Each number is 128 + 32 x the weight over its row's rms, rounded and kept within 0 to 255. Layers, rows and columns count from 0. Numbers have three digits each. The size before them is the row's rms in percent of the matrix's.

# layer 15 MLP down (transposed), 576x224, rms 0.305, rows 359-422, columns 0-31
099:087165170173118103125109125126095118166106128152164133137118100125090082176129121105119165165140
103:117109082060107085174140094186183101151077108106144174078152105131067180124125134094097083157119
100:096119129158074107175152096110114124115117174099095154133099114150140149160187111084210133147050
101:116082087104159068129132128146133162143123180115157147181121081105130129126135156125096105196123
098:112188179155062198185120078106080143147124160094147085089114164068166184095111151121162136143137
102:173119191102172131068135196198075159072089110141100083149122146109152100181117174158063137133139
099:113149093118113120086162156107145145169172140104159172190099180103161082132131151149084137164099
102:148086161133140112101099109130117157120135124185145152172137146123071131089147175085116143190099
091:127114162089157129083131097108149158094110092114114131134154140118204130169132140153042177100103
103:128136163117125133127143080111149178126114117152177118135114135127118116093149067172112120109124
094:110155128136094098065150190078126120120184086150122052084093166155151079137112149120132106102136
096:172102157088128112169142152082093131171145135154142074127178078174160103060122201130137120137128
098:063072084159113135055149089099130106128144171123126104137151092143117150140119059118100180085143
104:172176076107136137127118077119151148112158137087088121115079101105121076122083135156160105209128
099:211120175085090196117140117157084108144132075148156120119117066169141133168132160152077122160175
100:086113133092176129107106164099111155167105093120179088064059188139175089175168150135117113168146
106:166149161157184087117148110117123147164119169176146120122155131115071109076112141195067090117102
099:159161170103120140140148115162086084134115127131154178072164147110128049114194117092082149087156
102:171126186123133108097130110109071121161130118058112181134145167120088147171162150104146106112112
099:119068127125149123160132116172152139215156152106104144064118045156120186144042148166150081103110
098:042113079061114132165104059160122037155084070156126068113130137110217157107103128175092072127132
094:168144074095162115143165172111115126117182160136188097099081113083103156162182139128101138148146
101:147082114191121081136108131055148114093122097046092094143117094115162094055147132137061142169134
107:180141114138147135119131097070151132130089137142143108140240091174138095138149162112144074141077
102:159176085141092154079131147089098147094131157116105159139157105134069025077131133151139138152133
098:124147156108145122123116173150132110149158178140176134195155033084092137135140100072145205162090
093:145100116093111187125146155161123128096131136134152105122121087172136124122145171153121065104117
097:167173105169126115172128145079126149119127137044089118144151096153110111150102147159131127061124
100:146118156182147144186141112129146164108119135069082095064139192121151075120129147138146191167079
095:210095095088127156122177176150152129179158078092103132146090116151151147139139118179160119110126
093:110097112151151071134198104118112101074122031192127110127131084121177168136085132151217134109143
093:095106174117150133145135138119133198106170096168127148081119155203146088131134140127161158145149
099:133101098123102092160136064091144121062118088070139102187148096144095114085126142160108123142089
103:109138187127097149145097122118094139135102065118121135082138163115145129129139100157114146123181
106:097159109114087130151123181081164088139157139154137137139137145127189201083156156137135143160073
102:145151112101076127097155066071113162148142123181112131191133146137156098103152132095143132127132
098:117158173133129176131139109119073130122131143117165187107113167144188109120176098115105177118141
096:136157159144059129133112136090089154082121151151094153083128132103167118180075137152158122117164
100:102133119166114105116097161158086122132096145106109091135176108141120122096127136098101109158122
105:109104180117096169115152146122134109124129058107199121102137131179090119131095111145140151116127
101:179194157129080129106147118149112171086100090112145092123114160116161132121132080130128165069190
095:143121161107147159154114152096139120147127146163159174091144096129089103154169143146165133150112
103:099146110145107173120118096127115125131116170149146138101091126149134129143133139111070189176156
098:073187212102086124105152134139107151142114155072072061082172091144164095180089133097094167133157
106:143100060075104139111102138128106095126059130157175156154164137149217133102178089098146152135129
106:148128085149077138136088191141089180138121109156136092137144114132144095190117149110120122151117
104:085191075079173118195154187143140135102122097162161148162158098103130154147135110111162131128091
098:113130163140155115123099103156165197103149077070107106157177132100116091114097120086189128209120
104:084126108146152095172137095096156154155115113201123126130192085090134148173143111085109118130122
099:063125097220071113094114108100161177110121079139147101105124102157103087164081084148141111122144
103:154128168139102147151098097167144151067142125151120097098120213078084105147152158181129100186075
099:138246141095119139119093211145126067129118131118128192128110129134128101112167027163124100173150
110:055140129110144144139122114148141114159085072123173134102100240100136231155162177085131117140191
100:109133162112168121165106133136128161042184128109126111114152118154103146138131146105186067104121
099:133078112110140135147100140099094171100142134148179077102074143121162107092084112135114123063116
097:110098142143138110106128125131128128065104156111226145130138091132109111148120135105143046129180
104:150108161113101116138103146094117148146146090157088144066150084076104086159119094168107105132124
086:166110096096176131158149102166098133109137117184122106091114117144140124163141072108181158123100
100:138143136084138071130155178094103121159117161181135115123107149169170144147088143065227080170108
104:133142076087141181122121143145139168132172081178180112149127118145036135075144141099077146074145
104:142119118133147156100127068112067073110145124115087098128149078149069094145122094149115147104166
089:104165156154164149129072113143090154092149100096145142093118186185051183138132129140144139163079
099:082145159125091143102070210124150101079074147124095087141075133150126120102106107154145047099125
102:139108159107198148100176095123053072113130110147094171119147143106144123144131141210137123104083
# layer 15 MLP gate, 576x224, rms 0.288, rows 360-423, columns 0-31
102:125184124116133187095176081100091109072171148072110162136045131145109153137144098202149102121212
101:098110148174085144129122128189119103139126178167081133137160133127127156127141127092151091140104
096:141132153116120171158142143065076125167157080062118104153119149129145192120089065068119154137112
087:138049125145153102071151147147181127146146128147156156134152111157158171113131157114064115188114
096:078179122140075101113117100085084180146153102098104148140132104160087121092126182081104101140182
099:159109059106087112079118125123147140136148116115091201156123136106082177114169178097196103085124
097:121144167070069122111167124130104155153129115064121160176082148161116142170203148114132150102102
101:122136098160119085121213101137136111107093129114175139157136145140170080134139115120099139088135
101:099132128157106146087178116119070122125142070153130141158094097139161107111119172132114100165134
094:185093122115191128082083106127126090119172148095148139134201112173147126128141128169104118101143
098:127071111121100155063079169132095131121100070144183131116130140139172051158092121162168157077149
098:188136196098063111110122164141070150156129153125115149151122185139172104145134131069122126092107
104:110139144128183167118174124107126123149136116151105145143124120090132104080096082150144129149122
098:126122114145108125145128092055119098139131174185077204147185086108142078153093138122153091131126
101:099150155145115155126121156136137105124136103093052098167116107141142103147104086098162130102136
101:161106108093114153097113146112180151121124156110174123098122215131104113068159136164147106058146
100:117132079141184151131126114127105172092103134174156110069122143148106132138139117117081220151151
093:161154135177132115074144073117157121111092116159083156103143137178093161162122108181152091126154
098:099024126167122182078185096089091118142096111125123152119134097125119160172148094168084078068114
093:089158100142102107077102104158071062101085200142100136125154126152134131149173096139084151076109
099:151107090118118136114121103133134197072128198130098116163137115185081155147075090104126127128100
094:110130085131127152129137144154048094053107087102146093136168143166153111132121124117116142129104
109:102137170121090121149105152140159103097170204135106180176113133064110152152150135142143112145152
099:164099107121116147159099114062125096132138178095171141118109148175125066106118130112112117195135
103:146140111155149155117115139079100087141111131140163143146132087107105132115110095068131166189110
103:146164136192079152119110109180150099152116122183097094136118117129114073072203156112060084138098
100:033187092109076128138151105153107126128137096121167126129174144106098134120141127139132150074078
104:095100062109166131112118088123119184077131161111123095112130184155099094148130114115130141125071
093:139111143082096086096144146120139163191151107123197151181206141125095128110089159048130062108118
100:149138093095077100101173145113143176120153135103157158160172210161121163106141129191095146114098
097:182050073113112133141129126125069103125135107123184149171134085100147149087103166139151107184081
097:050169100176153143129097126166106133108161109111118156098151171121112124094157116106091171107122
103:115127131158131192109105143147102069159170130146153090127149124132107090140145115185162123135127
101:085102126184063113070098170125097119094197097115121140146220137127098188163170111155113089146185
101:122160130156152143180196162099147200122129132157144124165071161115090130168096151074105160091094
093:127172118161101144109128170142177138139113109149066169120104079092100159161115123154141158155159
096:095150113115141091116123120116154190136145158148088113099178137090204076151136104255158098149187
095:132171121191127178103169208150095099109137139158185157147168143152112115138109124111088116149102
098:087171111121049110117112080159167147180117115168095084134170102140161124153094111157144099133071
100:093105120119146098107121132120060120125128084149103150117080143193141102124177109151126100079120
096:104126139070103070097107125124161128155178109167062163112109138208142097126109113135155180114113
101:126133142066103159118162070132037162145149085161127091163161178103080109173127126151089162195164
101:074037162159127148131088154065208112026145051064178143146089131191103183126152127100113142127162
104:112116122110114128139202113121133148153187121142097164146118143115137068188171080125087068050164
102:141143092071062100076114109130099161090111147127118132095163210127117086076147054119124165175093
100:094137099115103082149118108131145074145137145126111140104116139134160148161079133188107127092104
107:142056114132115183144099104124105183131166130119192168111080094107090106164199183164171161142144
099:110098129153162135100071139133067134113120195140131094180128134142149129153132112092109147108138
102:152137138097164194102096082155089060085105138108119055141088085108133150167138133104090108133150
099:110134168105107138128193160168100113073177073189105132145130114122136150123030072189104157116115
101:111129117161060143125117129187113030126165160123121118117188181155160110093180152108111130149133
116:132179142087184146153158140063158068100105088128150072103099148141136124116130138131125105154135
099:140156098155126101100150112100101062191110135132098196156163105119138097063102140139107120129132
100:208120146143131143169098162077117154083100089159083105119121109160122124061081128102120120180108
102:137139146134123117080106069109138134096067144129142158094108092186105141087110111091132208063149
105:176059130127165130059167168098079126106132172080162149104108201112127091145178097077131150087138
097:134166133164138116140114118137129148170153131169137153157113125140090182112096159146164127165112
110:112120187160141152119130124153086133143162141134120171157127103136105089113143129155059207105184
102:057160146145118137106175100168116110110125136071116084153098093110094176180097162116084114126114
103:081165142144094122095125116093151099119123184057105143083121225132138219131141135143108116104104
106:166149110113138119126158146139159095118118114117149040155117158170107163101152143117088114140082
103:158126116119145157133121124177151104120169093097156088089045140142113175105117064116098138156158
098:140141142119152132119083141092099150189148095100123093160195103099149186101114150115146123053124
100:147127170199178173186150147112082152133078135151070159142103160146167136060145114125077057108097
# layer 15 MLP up, 576x224, rms 0.312, rows 360-423, columns 0-31
099:095093066150105132131118093140139135114152176162110129155112162121186151108134167061136133189090
100:149158142145123149121096071144186099110194116110110132176141090120127153133135090123087108102147
099:085130172132060128066181144192135124059128106118110125141176133140190122170138097200109119110164
102:090109177081168127123167153149157102146081125136145143118115135107159109131132104131168101082088
102:139119130143111111124155106184145150097077110112157153140149150121131088171117109138157126123093
101:110127077118067095122067121117155151154155132152204117109168118166163112150100065144154178102092
100:132125137135115184108160157104201080103172081102086137049088148160181093103138133202139149120154
098:170148147093081129126100128095134100165175144135100137134074161107079150131121173143063117103139
101:097168087167120140158083103167145095164151092150135143058078146074150130090130152120160125058129
101:141087132150131099139144138124138117129072117116148189175167138144192105069116141189130087180167
098:137088128168078149132082123140112149093117058141146197133142125177193147195093120098121113163114
103:069154163165166134099168124043184109112140146110128089150117149165122090072142151124059124177179
105:129164101141185084202077193158155110125128065079151150096138087172146114129150173142086135154145
097:143084077130195092144118142133143149164140117051161100167127145134131137102160129170148103037078
098:115119066137188158128208152129128206091089112084122141122065150106100131110111152184176170128079
109:147123163153134132129140107170154127132152062172144111199161158155161109123128083185120164135162
093:145152084145161102108095127150124138154146135131107101094171090139107147152093126123138107119123
101:103164157144185118139091142169137095091136080184141160065127153141116114079096128198124087117095
100:136133130173162093125148134120104126107038153136122135171141195080146049100086150135163112101138
093:104108147097114080168112162140147126121179108185101092145133121141077101147151107131157165153110
097:116144167162123148110163107130095114124185087140074137110139070124128097156086114142089209132129
091:147131172113163133174152152127124074139150177136089172101143152099143133132118078118113113098150
109:036107099172109192150156086076125081118098125181151141179146091096135109108172150109152165143074
100:123069052147136134121110154111090085065158149129157126097079171077097090097126125163110110100170
099:095151099174087099134098138122161055127122138183044153193137105158078131128114110107079120149107
099:154180067125119137115081093140132135141107113091108104148062155110114119132113127109056099174104
099:136105055090117148073109127082129094111161100101163149094160165135101147096114168097111061143148
099:125128083130126134121124137111075126097139154108141100164097247093065187166133153175144136101129
093:116153097098122095126078106097155133151153120173137134103167097127169190112134147119130065094099
088:213106111134124144083154191104138117091120100112187160131143145181092127105123163158112185134079
096:182119115205115139112096105152144102143054129115093116080121080106116179080127163151157129180107
098:139147160117090111139093091084145098160161137144124107146089198142073109152087144142089139097051
100:166183108085207132155123186142154147076187138113171178090096139118148176111110161069149096091132
100:136113141118103136094144068112130099122132081103147052131140170119157175080144195111164189128146
105:168101127156104132110059089159089170150099170087134181073174132152069092130168079115081111135141
098:107135169075117172104171135164069145150226074126100090102119129093112125120115085149084192115110
110:136144106169156136132199168146070120121098075126125142115118182173138084162108181159173187044110
098:121082118135194131136221155044067126100150121161111164127098143116175111090145106120137124078113
094:156136114115128144099128112151061146159107143124106125145097102111097194123116154109185149158111
100:124189091182176070112128171116083130107162107119169142194103114145102179110057104115135054096220
093:180110104125141143166094093137127076116080110163050103178103100145057154139078135028105106110115
104:169149168144115174168185110103133158091140104088149128092160096086142167156149096078148156137080
096:176143100073134129101148127180111102167147134173106125142149142131128085141113158129114083107077
097:090101125095178104119158118142135147179172052127124136099168160094101130083109139161111142143145
102:150085099135151093156067132164113167186146123094116155135074169151104164099099093131134135115177
100:119141130187110036158157107120158160112116104120101199214091130141164139118122162127132087144107
105:167084124111129158121073096111124120121146163153115125180151167099118129183144153085128126121116
097:169072125146153122104096143115122118164148119107176079141129150136094146139164123129167129157181
104:144086125099162154087160135064170139080110140077131118097164164096072084106101201123152090190159
108:141145134166061090112120111140123149084189139138156093107098089135073112091130090125165207088090
103:123126133122120130161104113143097123095116137131117131083171128108117186161112165117117144149126
114:093141125101178112136138031112130106164108071148103080115077110133125168146119100135109146146155
094:123182067151185120134137164143135116151095095162128094134175137098127098151129128163106152175103
092:135157163127159153108165111130123123145152142203121118137084201146156116098160142056035116112154
096:174090176088113107090110125124123119144126088067132122149152105159142103111108154136089126108159
101:129139133170173074136113113131128122129175143104163145119122125133097075135152144089129160176112
094:133097123139108129170102110137107108162115123113138083123126067098067130127088161108153133138127
099:123128079153161128180148128087142071149161096158152092143124114126182109094152095153072072175161
105:078128208122110185164096162167115176173102112154154099125087129129105121150131140151129183088090
100:133216082130098118182121168123079121125195079079172157126146100112097119130166139121085172125130
097:089120111128135111163149117132177131169152144073070141089100123135164162152162143113120074143156
104:162123198100167131156164142133142152160092079164076144065171091171101104090063108115091121076145
097:131136122162132092165133106086142152133167145136135086142176152182148190116124130148123135171159
100:136119149086158152139074184112181171156144148084125120121118136165177089090159158158140139103116